{"n_layer": 12, "d_model": 768, "n_head": 6, "n_kv_head": 2, "head_dim": 128, "d_mlp": 3072, "vocab_size": 10049, "activation": "squared_relu", "norm": "layernorm", "norm_place": "post", "norm_eps": 1e-06, "positions": "learned+rope", "rope_base": 1020.0, "rope_fraction": 0.5, "qk_norm": true, "attn_scale": 0.0884, "bias": "none", "tie_embeddings": true, "parallel_block": false, "extras": ["capped logits"], "init": "normal", "init_std_qkv": 0.0163, "init_std_o": 0.0, "init_std_up": 0.0163, "init_std_down": 0.0, "optimizer": "adamw", "lr": 0.000256, "beta1": 0.9, "beta2": 0.95, "weight_decay": 0.54, "lr_head": 0.0149, "grad_clip": 1.0, "warmup_steps": 539, "schedule": "cos", "final_lr_fraction": 0.0, "batch_tokens": 131072, "seq_len": 2048, "doc_mask": true, "train_tokens": 935100000, "steps": 7135, "dataset": "wikipedia_en"}
Each number is 128 + 32 x the weight over its row's rms, rounded and kept within 0 to 255. Layers, rows and columns count from 0. The size above them is the row's rms in percent of the matrix's.

# layer 2 MLP down (transposed), 3072x768, rms 0.00805, rows 1792-1827, columns 672-767
size [100  95 101 104  99  98  97  97 105 107  98 100 103  96  91 100 100 101  98  92 107 113 109  97 102 104  97  97  93  98  95  93 104 102 103  97]
[[113 147  89 147 150 104  64 116 147  97 139 130 179 126 135 112  94 144 147 129 123 121 110 119 126  82 132  91 133  93  98 121  91 176 138 151 120 133 152 118 168  69 179 158 102 190 104 181 169 122 137 116 126 107 117 105  66 108 111 144 126 137  58 127 163  78  69 178 126 137 176 135 129 205 104 120  94 179  98 161 113 106 223 163 153 176 161 146 150 141 101 128 152 110  88  48]
 [113 110 158 116  84 117 185 131 119 110 193 181  77 111 185 159 145  80 121 102 132  83 113 107 120 106 101 141 138 137 137  69 171  89 119  98 135  72 130  76 119 142 135 133 139 142 142 146 200 148 169 152 129 121 131  90 136 163  73  91 117 100 119  87 119  92 144 165 121 158 134  70  97 129 141 136 125  82 111 121 153 146 232 177 150  78 154 132 130  65 125 141 175 115 187 123]
 [ 59 153 117 219 168  89 145 202 132 139 131 128  96 142 104 111 135 137  64  65 173  65 177 136 176 157 118 124 134 100 141 158  69 162 120  66  72 121 106 115 164 165  89 163 170 148  84  89 137 154 115 146  80 152 156 139 152 170 181 116 137 116 125 194  66 151 106  92 107 141  92 146 100 129  96 145 124 106 134 136  98 162 139 101 121 126 192 199 130 146 175 105 107 212 128 120]
 [119  89 143 149 152  65  91 123 154 158 115  86 151  99 152 203 148 189 119 101 100  70 154 143 101 105 137 120 140 164  96 206 135 127 145 180 131 194 156 155 124 130 201  76 108 156  88 137  95 142 113  95 190 150  87 143 188 136 136 180 130 130  92 224 140 154 125  89  99 127 132  85 111 124 129  95 112 130 182 108 131 117 113 206 157 161  95 152 106 128 114 122 132 147  93  71]
 [116  49 109 177 112  96 137 194 158 164 139 104 139 111 127 157 176 191 112 133  87 100 115 107 120 155 159  79 110  95 167 139 110 187 161 162  59 135  98  68 116 198 135 130 112 109 138 162 107 120 117 139  86 105 186 174 120  89 181 116 179 167 157 135 138 156 140 106 218  85 136 142 132  97 159 133 150  85 147 143 151 105 106 113 164 191 127 142 101  72 141  76 127 109  97 107]
 [142 136  89 133 114 109 114 134 190 190 106  82 128 131 110 152 114 136 129  91 124  59  98 147 154 137 116 139 126 138 174 142 136 122 160 148 154 166 164 157 203 174 108 112 135 104 168 157  98  57 127 109 155 132  87  96 173 151  75  80 183 116 185 118  66  73 110 105  60 161 103 140  82 175 117 116 114 159 136 185 122 153 127 163  92 103 130  90 132 115 116 155  83 131 147 153]
 [ 98  37  86  99 128  94 103 107 189 102  73  60 159 130 120 172 150 103 208 131 168 184 131  78 171 109 104 133 134 120 162 127 160  73  71  88 168  87 161 122  95 111 155  98 157  72 146 108 127 106  99  44 156 160  96 117 157 120 129 115  94  89  78 115 162 132 160  99 103 120  79 131 128 189  92 152  95  70  94 182 168  81 108 153  54  94 115 112 133  88 125 108 120 127 145 102]
 [146 110  75  95 103 128 134 153 154  96 120 111 192 161 122  98  90 139 125 112 151 107 155 115 114 105 127 181 119 119 149 180 128 112 131 122 184 131  92 161 139 161 193 100 114 101 119 101 185  96 163 193 173 116  89 108 152 136 137  83 138 107 132 156 117  81 154 135 109 139  80 137 124 142 160 143 178 182 154 145  72 112 135 137 135 156 117 119 166 125 116 114 104 129 110 143]
 [141 152 134 125 133 118  45  96 153 160 123 146 179  91 130 145 128 105 100  75 102 105 111 140 141 163 150 111 145 104  97 139 166 124 154 126 121 131 145 187 175 102  89 133 114 107  95 131 177 192 100 148 117 136 150 139 156  93 114 159  60 140 139 139  92 159 150 132 146 192 126  86  95 145 153 124  74 135 125 144 107 131 182 105 116 114 114 129 177 140 148 117 101 142  90  98]
 [141 118 120  95 137 106 103 127 171 151  87 115 125 166 130 155 153 136 130 129 115  54 136 136 140  43 147  88  99 117 139 117 105 107 136 121 190  85 155 146 124 130 162 112 128 135  90 170 143 172 108 148  89 138 129 226  98 104 161  83 172  96 113 139 162 115 135 146 130 206 143 134 151 153 156 129 120 114 151 163  79 157 133 101 108 111 114 139 164  86 124 118  90 107  71  97]
 [125 187 149  87 141 144 140  86 115 126 127 100  88 130 197 113 130 143 150 140  76  37 118 130  75 142 144 171 168 155 106 122 159 134 154  84 133 124 137 115 152 104 118 173 100 147 108 120 104 201 144  87 137 121 125 106  94 180  94 155  86 103  96 167 119 119  80 111 121 188 209 133  71  84 106 102 145 113 102  90 140  76 152 160 125 134 181 145  96  77 128 147 137 113  95 114]
 [120 155 188 147 128 191 119  81 110 163 104 119 127 126  64 145 104 157 161 146 103  76 118 146 115 129 150  97 137 124 124 195 131  89  77 176  86 127 197 114 204 101  97 158 164  86  62 111  83 131 125 133 122 128  97 123  77 146 131 125 167 145 134 139 104 198 103 132 173  69 109 142 206 143 143 131 134  79  97 131 115 113 115 119  84 121 121 169  98 138 147  95 121 134 120 173]
 [ 99 135 129 151 155  99 116 127 121 155 157 126 168 135  98  87 106 143  47 119 158 151 194  90 108 129 152 169 127  69  96 122 159  86 125 147 133 114 150 140  85 128  93 142 165 117 138 163 214  89 131 144 107 120  93 136 100 173 147 133 166 183  99 170  88 146 176 172 127 154 160 122 152 139 125 149 115 100  97 100  98 150 172  67 118  99  87 125 126 117 117 112  89  83  99 137]
 [150 200 105  91 173  74  83 114 106 124 147  91 126 152 103 112 145 128 155  79 147  79 156 161 128 124 125 107 134 140 123 117 137 148 161 180 136 132 173 125 162  75 153 159 145 193 118 107 128 125 102 130 133 138  82 141 159 178 157 105 119 156  65  77 152 171 107  97  80 129 121 107 145 135  58 145 138 119 154  92 161 100 140 129 107 121 102 117 126 109 165 141  91 114  12 143]
 [159 153 130  62 120 145 121  84 127 121  99 111  66 174 176 128  80 128 162 194 142 196 114  99 116 160 100 163 116 167 117 116 129 130  93 166 117 124  98 152 127  77 134  92  94 177 185 154 159 131  90 138 127 136 119  70 163  75  85 154 151 117 109 119 126  81  63 130 147 125 121  90 115 122 142 132 111 140  99 107 118 140 115 129 135 177  76  46  98  97 132 134 150 148  95  85]
 [140  21 145  64 153 102 121 165 134 157 166 130 172 117 121  90 126 149 109  88 121 137 143 136 136 133 108 132 105 116  85 138 157  95 167 122 144 109 192 174 133  70 142  95 142 114 102 159 152 103 128  76 145 119 132 188  88 170 134  52 130  57  93 151 122 200 121 111 114  76 124 118  97  92 116 171 119 157 157 160  96 158 137 112  57 165 165 124 158 168  95  97  71 160  96 148]
 [149  71 134 175 153 120 150 141 169 101 148 124 114  73 122  62 122 122 160 167  79 172 129 101 170 150 128 127 109 175 157 116 117 148 129 118  86 116 128 126 110 160 154 128 105 138 155  99 157  92 107 125 188  40  89 131  77 158 182 171 119 113 137 138 151 195  99  76 160 125 141  66 113  84 145 222 103 114 124 111 150 154  71 166 178 136 135 113  99  66  91  37  87 179 168 127]
 [171 121 122 107 148 152  95 113  87 121 122 166 136  82 145 117 133 135 166 185 131 189 120 128 172 180 127  60 166 181 139 115 142 132  83 200 178 200  89 125 113 120 118 129 152 135 135 157 133 144  60 133 185 110  76 136  86 125 107 126  86  74  55 114 157 113 117 125 120 104 138 149 174 126 179 113 155 163 124 182 193 189 123  62 103 155  78 102 153 109  67 102 135 106 140  68]
 [152 121 124  70 143 127 146 158  85 129 136 106 158  79  71  51  80 128 151 139 114 145 112 113  62 198 133 126 170 125 120 189  69 100 150 186 152 134 119 109 148 118 115 108  81 112 134 159 115 109 135 115 173 142 157 103 184 114 174  71 161  95 120 107 121 123 150 103 108 127 125 110  98 147 146 117  75 114 171  98 188 116 122 138 138 124 155 102 100 129 150 118 102 149 131 155]
 [ 97 114 129 133 116 127  56 130 159 120 153 101  85  97  75 140  82 120 111 187 143 164 120 119 113 133 122  99 153 116  90 153 103 169 155 182 133 154 127  89 166  79 187 150 145 103 121 137  82 117 104  99 160 125 147 151 137 129  49 178 147 126 100 156 156 126 126 180 146 103 140  87 120 126 133 154 138 113  97  95 181 146 154 153 172 134 125 141 151  77  99 150 128  80 141 114]
 [127  48 134 113  83 127 153 106 117 111 128 154 141 185 103 126 182 125 104 125 134 205  96 141 108 105 104 125 115 110 148 158 158  90 138 175  78  95 104  95  70  95 120 134 119 167 117 162 140  90 152 139 130 183 126 145 109 137 140 148  85 101 156 132 148 103 121 150 121  99 133  69 126 134 115 163 170 195 103 116 105  73 124  88 117 121 141 161 155 136 139 140 137 105 168 133]
 [ 85 139 177 109 121 109 149 182 174 127 141 121 167 122 147 149 121 123 110 140  97 130 145  87 181 140 116 110 142 149 112 174 135 114  87  95 170 130 138 108 172 133 159 141  98 102 135 121 149 153 122 170  98 118 121 129 142 153  99 128 107 126 174 170 163 167 139  87 124  93 163 151 141  76 139 123 145 149 142 132 109 137 130 114 116 173 150 168 164 185 126  97  91 118  93 108]
 [172 124  90 141 142 100 138 110 138 111 115 146  70 164 106 202  63 122 111 124 179 210  97 169 142 193 149 153 124 183  62 143 130 104  95 115 172 161 213 135 164 143 119 100 122 115 150 120 171  75 106 165 130  97 152  95 111 140 138 141 121 114 174  74 124 144 141  77 114 169 187 129 144 143 189  88 115 163 135 140 159 133 128  54 178 153 131 114  77 139 120 139 142 165 147 145]
 [113 129  78 121 168 145 165 177 133 138 155  71 155 135 154 126 171 176 108  83 190  89 117 194  57  91 154 103 179 128 118  88  79 184 165 170 160 121 106 175  86 106  96 140  94 126 168 123  91  89 166  55 118 169 150 105 137 131 121 135  90 118 105 118 174 114 105 127  97  47 168 144 118 102 181 107 135 150 134 185 113 147 130 140 107 105  85 108  99 163  69 136 132 122 131 130]
 [129  54 136 186 125 101  88 109  78 101 120 149 182 185 138 115 114 135 114 150 112 139 115  87 130 110 105 146 124  98 114 138 136  97 137 154  44  38 118 121 100 149 149 166  75 123 143 148 207  88  96 172  69 172  96 118 166 108 127  64 113  77 135 114 159  89 125 117 133 154  90 129 149 140 104 175  84  85 141 127 126 125  97 123  63 143 141 128 104  93 159 142 160 159 165 126]
 [128 107 135  72 101 166 165 106 179 169  88  82 104 114 205 100  54 137 122 133  99 154 133 159 142 109 120  84 106 108 160  93 148 145 155 117 134 113 216 153 120  97 199 169 136 142 157 154 104 113 198 134 130 113 133 103 153 120 101 111 144 125 141 105 133 171 114  76 130 146 141 127 151 115 169 143  94 139 164 111 134 159 184 116 110 152 109  82 151  86 138 165 120 158 128  97]
 [149 118  62 137  70 170 103 101 126 121 161  71 118 106 151 124  92 128 122 112 146  77 107 153 137 132  96 129 136 114 133 112  90 148 174 168 105 162 146 176 205 169 162  89  88 109 129 130 167 165  94  84  77 145 121 165 141 131 155 127 114 120 155 161 155 103  92 135 167 128  82 146 107  98  74 123 162 126 127 100 103 158 139 210 157 100 144 137  80  79 112 120 144 112 106 186]
 [147  72  97  81 101  55 148 120  89  93  85 110 132 110 129 118 123 184 180 123 158  89  87 129 189 137 103 118 140 122 103 144 152  71  69 152  80 142 164 119 141 177 139  79 137 130 129  81 116 115 125 137 171 153 104 100 149 125 106  98 146  87 185 138  88 165 109 196 153 133 112 112 175  83 109 172 117 176 150  94 182 208  85 128 143 109 161 137 119 152 144 136 147 176 151 145]
 [149 162 137 164  71  95 155 131 147 141 112 114 154 155 161 164 136  91 154 217 150 138 105 107  97 167 167 156 151 155 131 125 119 161  96  70  64  92  53 136 130 139 104 150 160 173 148 111 133 108  91 134 114 100 184 121 114 149 166 155 114 159 186 143 109  88 169 116 137 172  75 103 156 116  88 141 103  56 124 142 182 157 101 124 100 147  80 124  85 137 155 122  89 153 112 219]
 [143 171 101 129 150 132 158 120  97 117  99 141 129 150  82 127 143 143 165 144 142 161 102 129  85 151 104 150 144 165 137 149 147 132 168 119 152 193 161  95 127 120 126 119 197  70  67 151 152  98 137  85 148 124 101 116 150 172 177 119 155 151  80 113 172 170 145 165  94 146 185 119  81 189 100 163  89 146 127 144 143 162 104 149  74  59 126 149 147 142 108 126 118 133 144 197]
 [140 124 164  75 161 164 103 128 128 188 145  69 121 107  99 128 106 172  93 109 173 122 134 146 123 169  99 199 145 135 133 136 144 151 136 127 169 155 111 112 137 125  94 179  97 171 156 158 102 113  53 162 105 132 130  64 137 102 119 155 157 110 123 136 165 171 109 122 156 106 109 117 116 183 149 100 162 144 154 140 151 107  95 179  70 123 158 114 131  83 139 139 142 175  85 132]
 [135 134 147 162 176 148  52 142 106 131 107 156 102  83 151 146 177 111  87 129 127 105 150  89 149 154 116 156 142 144  81 118 116  91 161 203 141 150  74 174 131  87 135 152  75 126  84 105 167 121 104 127 102 121 165 123  99 126 118 125 125 179  88 105 157 129 106 168  76 130 118 109 110 103 125 138 125  45 112 132 131 100 105  71 110 178 128  77 134 114 114 132 119 166 117 112]
 [195 133 122 126 141 113  91  72 141 148 108 138 148 176 134 151  96 140  68 112 175 112 109  87 118 175 103  94 126 177 155 121 137 131 118 130 178  72 148 179 182 110 159 182 130 205  75  77 106  62 164 169 142 228 184 100 103 155 143  85 142 117 114  92 142 128 140 174 160 203 106 150 117 110 119  53  66 188 163 151 152 131  76 119 112 193  71 142 136 151 137 164 117 125 192 147]
 [ 95 108 118  79 147 171 153 201 137  96 147 155 162 158 115 129  80 105 120 175 106  68 112 215 104 142 166 128 127 138 109 108  78  88 154  88 119  98 142 145 146 167 145 128 142  80 167 106 131 149 152 128  50  29  94 246  86 137  64  74 163 111 116  87 133 139 128 145 131 112 108 156 178  57  96 133 146 230  74  82 159  71  74 121 134 123 151 187 103 191 114 171 101 128 150 122]
 [ 98 152 129 151 141 112  98 150 169 171 180 138 152 127  63 124 168 164 141 144 134  90 129 151 142 169 140 115 163 127 123 119 110  98 141 119 118 174 128 115 131  83 137 130 129 118 135  63  70 118 190 115 133 130 104 215  96  70 155 106 135  87 142 121 109 169  87 120 132 118 150 126 125  92 123 131  71 158 112 142 147 141 112 164 114 105 104 165 188 111 127 126 127  92 136 140]
 [106 136 134 151 149 164 169  91 135  95 133 136 159 171  92 151 123 124 209 104  94 175 156 107  98 138 143 150 119  68 133 145 149 126 103 132 121  67 131 128 159 143 160 119 128 126 111 153 188 116 125 147 144 141 120 120 144 124 187 153 146 118 136 186 128 151 140  39  96 157 138 138 156  87 144 138 106  92 177 145 109 145 100 152 123 101 124 116 114 126 121 144 112  98 124 114]]
# layer 2 MLP up, 3072x768, rms 0.0162, rows 1793-1828, columns 672-767
size [101 100  97  98 100 106 101  99  94 101 102 101  99  98  97  97  92 103  97  97 108 110  99  92 107  93  93  97 102  98 104 103 102 102 101 104]
[[128 116  46 117  99 143 169  88 114 123 140 185 141 162 147  71 141  55 124  84 135 117 109 145  82 102  72 100 151 109  85  94 205 140 139 118  91  78 148 137 140 109 154  91 127 166 197  93 145 134 178 124 107 148  99 126 110 126 181 113 119 134 142 116 150 119 171 174 201 142 135  86 134  87 178 104 109 167 129 143 118 170  99  91 123 159 107 180 124 116 129 137 146 107 135 115]
 [199 179 180 114 119 105  74 106 168 115 174 122  80 104 121  85 115 105 113 121 142 107 169  83 144  81 118 158  63 122 123 137  89 162 106  94 140 125  83 161 104 110 101  91 151 131 115 127  52 161 164 155 139 140 157  97  84 134 102 119  54 100  78 124  71 133 181 129 102  92 128 140 108 140 113 130 114 143 138 181 131 151 125 123  84  98  77 179 112 102 139 119  98 105 113 130]
 [100 100 186 132 107 119 141 122 161 128 119  87 124 174 172 211 147 186 131 132 136  92 149 159 108 126 145 129 124 146  97 135  89 128 173 129 102 171  85 129 161 146 159 117  95 121 122 194 203 135 125 140 130 144 147 201 118  87 144 166 112 174 173 129 106 195  89 119 172 153  80 137 138 105 118  98 136 179 111  90 146  75 107 119 139 154 177 135 156 138 143 177 124 112 213 118]
 [145 141 127 130 195 153 161 155 155  83 135 154  97 117  55 119 150 123 101 113 101 145 110  94 100 126  80 102 107 137 109 136 111  74 170 109  74 109  96  73 112 171  54  95  67 108  97 108 112 109 123 122  57  96 165 160 105 134 100 184 178  69 150 151  75 105 109  86 145 139 105 155 171 133 117 128 183  76 118  97 126 152  87  72 122  74 118  78 119 210 181 205 146 133 123 129]
 [126 159 198  82 103 166 105 139  93 143 130 179 136 109  72 160  96 121 119 132 189 169 149 128  93 156 133 121  93 147 109 155  84  98 164 129 107  64 128  88  76 108  88 114 143 159 167 156 104 117 174 152  41 212 144 125 115  85 126  99 118  90  97 113 138 152 134 165  96 136 120  96 134 135 168 172 184  79  82 180 140 124 153  77 100 157 112 117 132 122  93 109 141 154 157 131]
 [152  27 142 153 110 138 144 106  44  71 163 138 114 111 121 113 178 141 119 154  80 147 130 147  83 170 169  90 127 171 148 110  94  82 120 102 175 163 150 141 113  78 107 168 114 109 182  92  99 164  94 143 107 151 156 115 120  99 102 142 132  62 144 131 135  86 151  72 151 126 112  56  78 129  95  75 161 118 104 111 114 100 149 128 139 188 133 192  84  72 214  85 140 137 151  57]
 [129 111 158 180 165 151 112 103 131 126  91 130 128 139 105 120 134 192 121 138 148  56 117  70 195 123  94 162 171 113  47 144 147 121 121 160 164  94 164 124 101 145 179  79 166 121 140 123 159 146 113 130 134 114 148 131 132  42 188 106 155 113 129  99 169 143 102  94  99  98 112 137 138 142 173 136 154 142 173 153 173 158 126 105 100 136 137 116 124 119  87 147 128 152 105 144]
 [ 97 107 131 147 154 126 129 119 171 176  73 142 128 126 135  95 138 110  91 129 147 143 170 168 184 188 152 126 162 109  96 119 188 168 186 150 149 100 150 100  47  87 135 118  79 140 160  68 193 149 137 136 114 177 137  90 109  64 102 158  95 156 158 163 121 169  98 147 108 127 101 134 111 126 108 135 188 112 110 153 150 176 197  56 144 140 194  91 113 116 134 121 114 168 104 114]
 [137 113 153  78 150 111 140 139 110 154 163 150  93  96 108 139  97 139 135 110  80 135 100  94 151 171 132 112  83 169 128 110  99 137 142 113 161 137 135 178 122 169  90 125 142 201 123  75 190 120 123 158 123 113 132 103 139  99  98 179 125  55 107 125 130 130 127  70  99 172 148  94 142  95 130 111 146 103 168 136 191 152 127 116 108 137 148 176 115 138 191 120 166 153 100 103]
 [ 67 125 184 151 150 163 114  93 173 137 109 168 112 120 201 166 178 108 147 123 175 172 172 159 111 126 117 148 158 111  98 190 103 185 155 147 184 131 103 114 167 186 146 128 132 110 105 133  70 125 120 128 129 107 188 146  92 155 117 108 131 171 102 117 135  98 100 135 156 134 179 165 138 118 100 102 120  88  87 144 143 151 140 105 155 113 128 159  76 169  86 199  92 129 138 154]
 [176 135 162 104 128 126  90 129 162 135 146 114 142 159 138 156 162 133 130 152 116 114 116 172 134 130 111 138 113  87 141  74 117 146 114 165 123 167 178  73 160 123 153  69 101 189 107  79 145 154 153 197  94 126 210  86 138  42 105 109 159 180 135 114 119 107 186 118 137 188 170 127 141 116 125  53  79 161  54  95 166 130 139  95 148 149 149 153 166  64 126 110 157 109 133 166]
 [136 126 154  68 128 145 194  91 111 114 124 169 156 168 104 133  72 158 176 142 143 186  72 161 156 122 171 101 123 145  44  93 107  68  69 150 150 125 106 133 124  95 126  96  48 191 126 180 135  93 107 138 141 119  86  84 156 146 156  98 192  88 154 153 153  92  92  87 135  58 149 150 137  83 155  79 125 151 180 132 127 222 128 145 137 184  96 125 117 121  88  89 150 160 186 129]
 [181 169 104 106  91 158 148 171 120 111 143 158  85  86 144 187 168 104  86 135  78 152  90 168 182 125 168 134 185 177  98 108 124 165 121  84 148 145  81 130  99 148 101 110 133 204 173 120 127 134 147 156  76 120  92 104 111 156 143 122  85 168 141 171 164 153 126 108 173 138 146  83 141  99 104 122  98 112 112 110 155  98 126 179 152 119 147 151 119 137 118 153  89 123 161 159]
 [ 98 120 101 115  92 154 100 174 102 127 124 159  71 153 101 183 156 143 107 110 104 142 160  84 115 207 179 120 146 125 111 134 100 118 144 203 104 105  88 129 124 105 205 154 105  95  76 153 140 117 149 149 106 118 152 108 127 165  92 113 138 134 151  87 117  91 176 120  73  81  83 127 142 153  59 169 141 150 102 112 164  83 112 118 147 197 115 156 125 104 174 167 134 179 158 184]
 [174 162 138 149 111 180 141 175 119 129 124 139 107 130 116 131 126 161 124 149  65 125 102 131 116  92 131 149 133 181 133 134  44 140 136  93 157 182 118  84 166 177 142 140 125 193 162 130 121 127 108  80 160 141 178 143 159 102 112 100  93  98 166 143 118 126  56 120 101  63 185 107  95  87 155 141 194 130  53 138 148 164 142  93 133 140 128 171 155 153 123 139 152 108 134  80]
 [ 99 103 113 133 119  66 168 144 110 182 164 168  99 161  55 140 119 154  89 111 116 107  85  67 157  96 112 119 144 119 128 106 170  88 180 103 110 105 135 110 192 190 160 138 137  91 128 112 100  98 113 114 110  75 103  66 118  59 103 137 175 116 121  82 122  89 129 122 123  79 136 105  84 127 141 124 106 148 174 112 141 126 119  99  95 173  69 150 105 178 131 127 167 119 149 200]
 [145 115 116 146 131 199 124 145 155 125 104  96 111 119 133  85 138 178 148  86  93 133 167 113 168  74  88 151 113 144 110 152  81 124 147  79 180 132  78 155 151 168 170  76 180 124  66 167 137 115 142 154  85 197 127 100 157 102 143 131 129 129 180 117 144 111 151 128 134 175  75 131 125 102 122  95 172 106 156 116 148 103 132  66 137 131 105  85 105 145 105 126 123 147  79 100]
 [112 103 113 141 180 155 121  81 117 165 115  78 145  47 159  64 108 139  67 107 152 135 109 156 105  95 136 121 150 113 147  97 143 110 180  97 164 162  99 116  79 115  83 137 139 141 153 137 141 114 166 128 107  80 145  81 110 121 103 164 210 132 124 173 126 116 148 115 157 181 132 146  93 104 196  94 185 140 171 138 116 137 120 184 140 116 107 115 129 148 166 100 118 139 151 116]
 [143 114 131 128  95 106 129 158 114 152  89 122 140 167 130 126 125 110  84 161 174 166 177 139 141 107 148 115 186 120 119 155  98  85 127 156  23 134 122  98 115 177 121 127 123 123 118  92 169 142  78  76 103  86  88 127  84 112 162 118 136 126 127  74 113 127 101 102 132  96 172 137 171 131 125  92 129 173 101 105 172 139 106 147 206 106 151 149  64 180 136  54 137 142 142 145]
 [103 115 151 137 141 166 154  85 166  76 135 193 120 129  65 205 149  72  73 121 147 149  98  61 153 160 127  96 148 102 183 159 113 117  80 106 128 136 132 127 123 102 117 158  96 149  93  89 102  84 179 175  89 144 158 123 147  93  85 191 134 109 120 105 108 121 115 145 125 117 107  86 167 108 112 113 164 144 111 143  86 149 150  28 146  79 157 170  51 107 149 168 152 114  82 170]
 [151 122 124 136 145 117  98 191  92 141 143 103  96 106 175 132 132 159 127 124 101 121 141 187 173  84 181 169 210 110 125 122 152 109 167 123 128 144 110  81 123  69 137 100 118 125 221 145 151 139 156 100  88 123  78  81 110 126 144  96 150 114 114 139 113  99  50 155 113 132 139 144  96 129  80 111 150 110  72 143 118 125 114 114 101 122 167 111 149 104 116 166 125  77 137 133]
 [101 179 119 132 157 153 115 164  80 127 105 208 112 174 142 131 147 163 109 132 152 149 137 151  86 139 134 153  88 116 111 100 117 111  89 131 147 128 145 205  96 115  91 150  78 114  99  91 154 140 101 120 103  90 156 161  95 167 100  34 127  95 113 120  93 127 133 177 121 138 127  89 125 169 142 191 223 114 159 129  90 121  58 126 164 159 140 137  95  93 137 168 101 148  94 125]
 [156 135 102 113 128 127 124  83 121 183 158 142  61 121  97 147  87 102  78 164 118 132 130  59  82 125 183 143 149 101  92 131  90 104 127  56 136 150 128 143  96 159 157 161 172  74 133 149 168 125 157 199  92 138 164  95 141  94 115 169 149  74 105 147  45 170 135 121 163 153 163 133 149  64 123 138 119 175 135 162 201 147  86 113  80 124 118 127 144  92 122 113 188 131 176  88]
 [155 107 111  78 130 175 152 137 122 118  45 175  98 121 160 156 128 139 113 127 105 151 150  84 115  84 184 116  73 201  70 128 144 170 119 156 104 117 101 147  87 108  97 104 144 123 147 200  73 122 156 152 136 141 114 143 109 146 138 116 100 149 217  84 103 141 108 119 134 102 121 114 134 149 142 154  77 190 165  95 129  87 120 135 114  92 122 115 111 141 135 104 201 164 149 152]
 [186  35 137 135 109 156 139 120 165 193 132 124  52 134  92  99 124 136 104 129 132  87 105 134 137 155 104  90  99 144 116  94 163 165 132 131 169  50 100 114 106  85 141 121 144 142 184  90 129 120 149 120  89 108 145 108 125  75 145  79 184 119 106 132 139 152 205 111 174 153 147 145  86 129 124 141 120  94 115 168 144 168  80 154  96 163 137 137  83 133 195 107 164  93 109 138]
 [104 158 105 127 105 153 152 185 103 155 120 114 144 201 119 154 153 129  85 154 102 132 142 138 116 162 147 141  98 192  91  79 114 172 139 159 101 111 136 161  62 164 155 116 173 132 157 125 142 155  74 148 126 124 186 136 114 111 130 136 158  72  78 142 114 150 204 150 111  87 110 167 169  88 133 131 177 111  94 116 127  97 119 105  80 121 116 155 118 126 168 110 164 131 158 152]
 [147 128 193 152 110 142  74  98 107 134 178 101 115 143 101 148 107 149 141 166 104 108  69  97 129 111 114 132 157 166 155 161 132 129 125 127 148 123 103 113 108 123 148  60  81 118  83 143 132 121 115 143  74 152 136 136 166 132 162 148 121 162 103 120 167 163 170 108 122 134 149 139 111 128 128  95 103 133 139 150 115 142 119 127 119 108 116 114 145 104  92 112 120 130  61 139]
 [ 87  53 140 124 150 158 163 135 116  58 141 163  96 151 118  47 149 114 141 128 130 107  85  67 150  86  88 115 163 155 166 118 144 158 120 124 138 123 130 133 187  94  96 128 166 111 125  95 172 143 138 118 110 137  80 152 137 146 144 135  96 108 126  78 102 182 138 124 116  95 140 146 110 136 106 109 157 115  94 146 167 142  90 128 103 142  72 163 137 147 103 157 168  52  81 171]
 [ 97 123 145 165 165 129  61 154 126 133 128 135 139  89 123  81  83 131 167  93 109 105 128 115 133  90 133 166 165 151 158  93  99 111 154  90 149 148 149 136 113 110 146 119 196 101 163 114 120 150 139 120 112 136 115 143 101  55 131 155 140  94  97 145  98 162 143 208 152 133 144 152 131 131  89 159 124 165 131 143 160  94 116  80 124  97 113 140 127  91 108  94 114 159 151 154]
 [207 160 133 154 126 107  95 153  96 102 107 106  92 149  86 139 164 150 104 122 102 163 119 106 156 194 111 140 127 154 122 107 113 146 171 150 133 139 122 144  50 122 112 143 132  79  99 131 135 102 101 134 109  69 198 147 117  59 106  87 126 108 152 216 171 144 119 104 147 102 175 171 128 151 124  84 148  63 157  94 141 137 122 134 134 152 173  78 151 126 166 111 118 165 159 137]
 [134 204  92  86 157 142  86 105  71 112 132 134  45  95 102  96 163 143  75  99 116 127 111 114  83  95 183  99  98 121  95 109 125 115 103 133 131 107 120 155 115 147 104 140 114 177 158 138  90  96 124 123 129 128 155 146  86 171 120 229 144 130 128  94 120  84 137 102 172 111 162 152 170  91 162 164 185 223 105  94 137  94 136 116 163 143 102 158 126 142 142 119 124  99 187 160]
 [168  94 139 100 110 144 183 161 149 132  81 108 114 113 108 127 153 133 152 152  72 120  98 189 188 161  90 239 115 122 138 121 117  83 137 136 159 112  61  89 179 155 143  86  99 129 157  69 126  71 117 115 115 122 125 122 197 188 145 120  95  61 139 182  87 127 146  91  90  79 146 122 157 127 123 169 104 138  92 127  97 150 122 105 136 155 101 111 148 164 138 148 198 111 111 120]
 [ 99 116 185 160 131 150 117 186 124  98 140 130 125  91 175  72 127 114 147 132 163 133 108 146  90 141  65 204 157 128 122  69 131 193 134  63 132  81  98 153 149 136 120 144 118 134 205 189  70 126 132 112  83 138  92 139 120 118 121  86 195  49 121 135 125  96  74 107 135  90 141 134 154  99 125 105 101 156 132 133 173 216  83  90 148 130 177 163  85 127  94 109 175 119 110 119]
 [151 130 135 106 152  76 102 146 124 130 144 118 120 143 157  60 127 139 143  97 112 144 139 150 129  65 141 138 148 144 137 126 124 117 104 143 126 178 145 122  84 115  64 111 116  98 144 107 123  56 174 140 103  56 129 139  89 130 149 117 160 175 198 130 155 142 185 156 159 188  85 103 166 110 114  83 107 203 114 176 162 165  71 122 142 207 142 119 127 126 158 170 131 129 170 130]
 [159  92 137 188 152 126 156 142 125 142 148 141  86  93 102 151 131 148  84 162 121 150 169 127 115 143  80 152 128 141  77 110 105 123 148 111 139 120 116 132 122 201 186  74 113 157 106 126  93 114  97 192  98 121 128 132 168 164 170 113 163 136 138 141 170 175 132 140 181 142  97 105 136 119 124 157 185  88 110 149 158 102 142  94 157 108 149 146 208 190  77 149 189 111 133 207]
 [ 80 176 135 161 106 145 158  75 120  99 145 111 127 158 138 132 147 152  86 138 130 107 158  82 132 101 125 168  96 177 136  88 144 161 142 168  78  96 112  92 117 155 127  75 169 180 113 115 174 137 143 208 130 162 170 162 147  51 133  91 107 116 170 129 116 158 134 108 112 206  83 118 185 131 119 121 103 145 226 153 189 113 138 131 125 146 116 143 176 114 113 142 136 101 159 145]]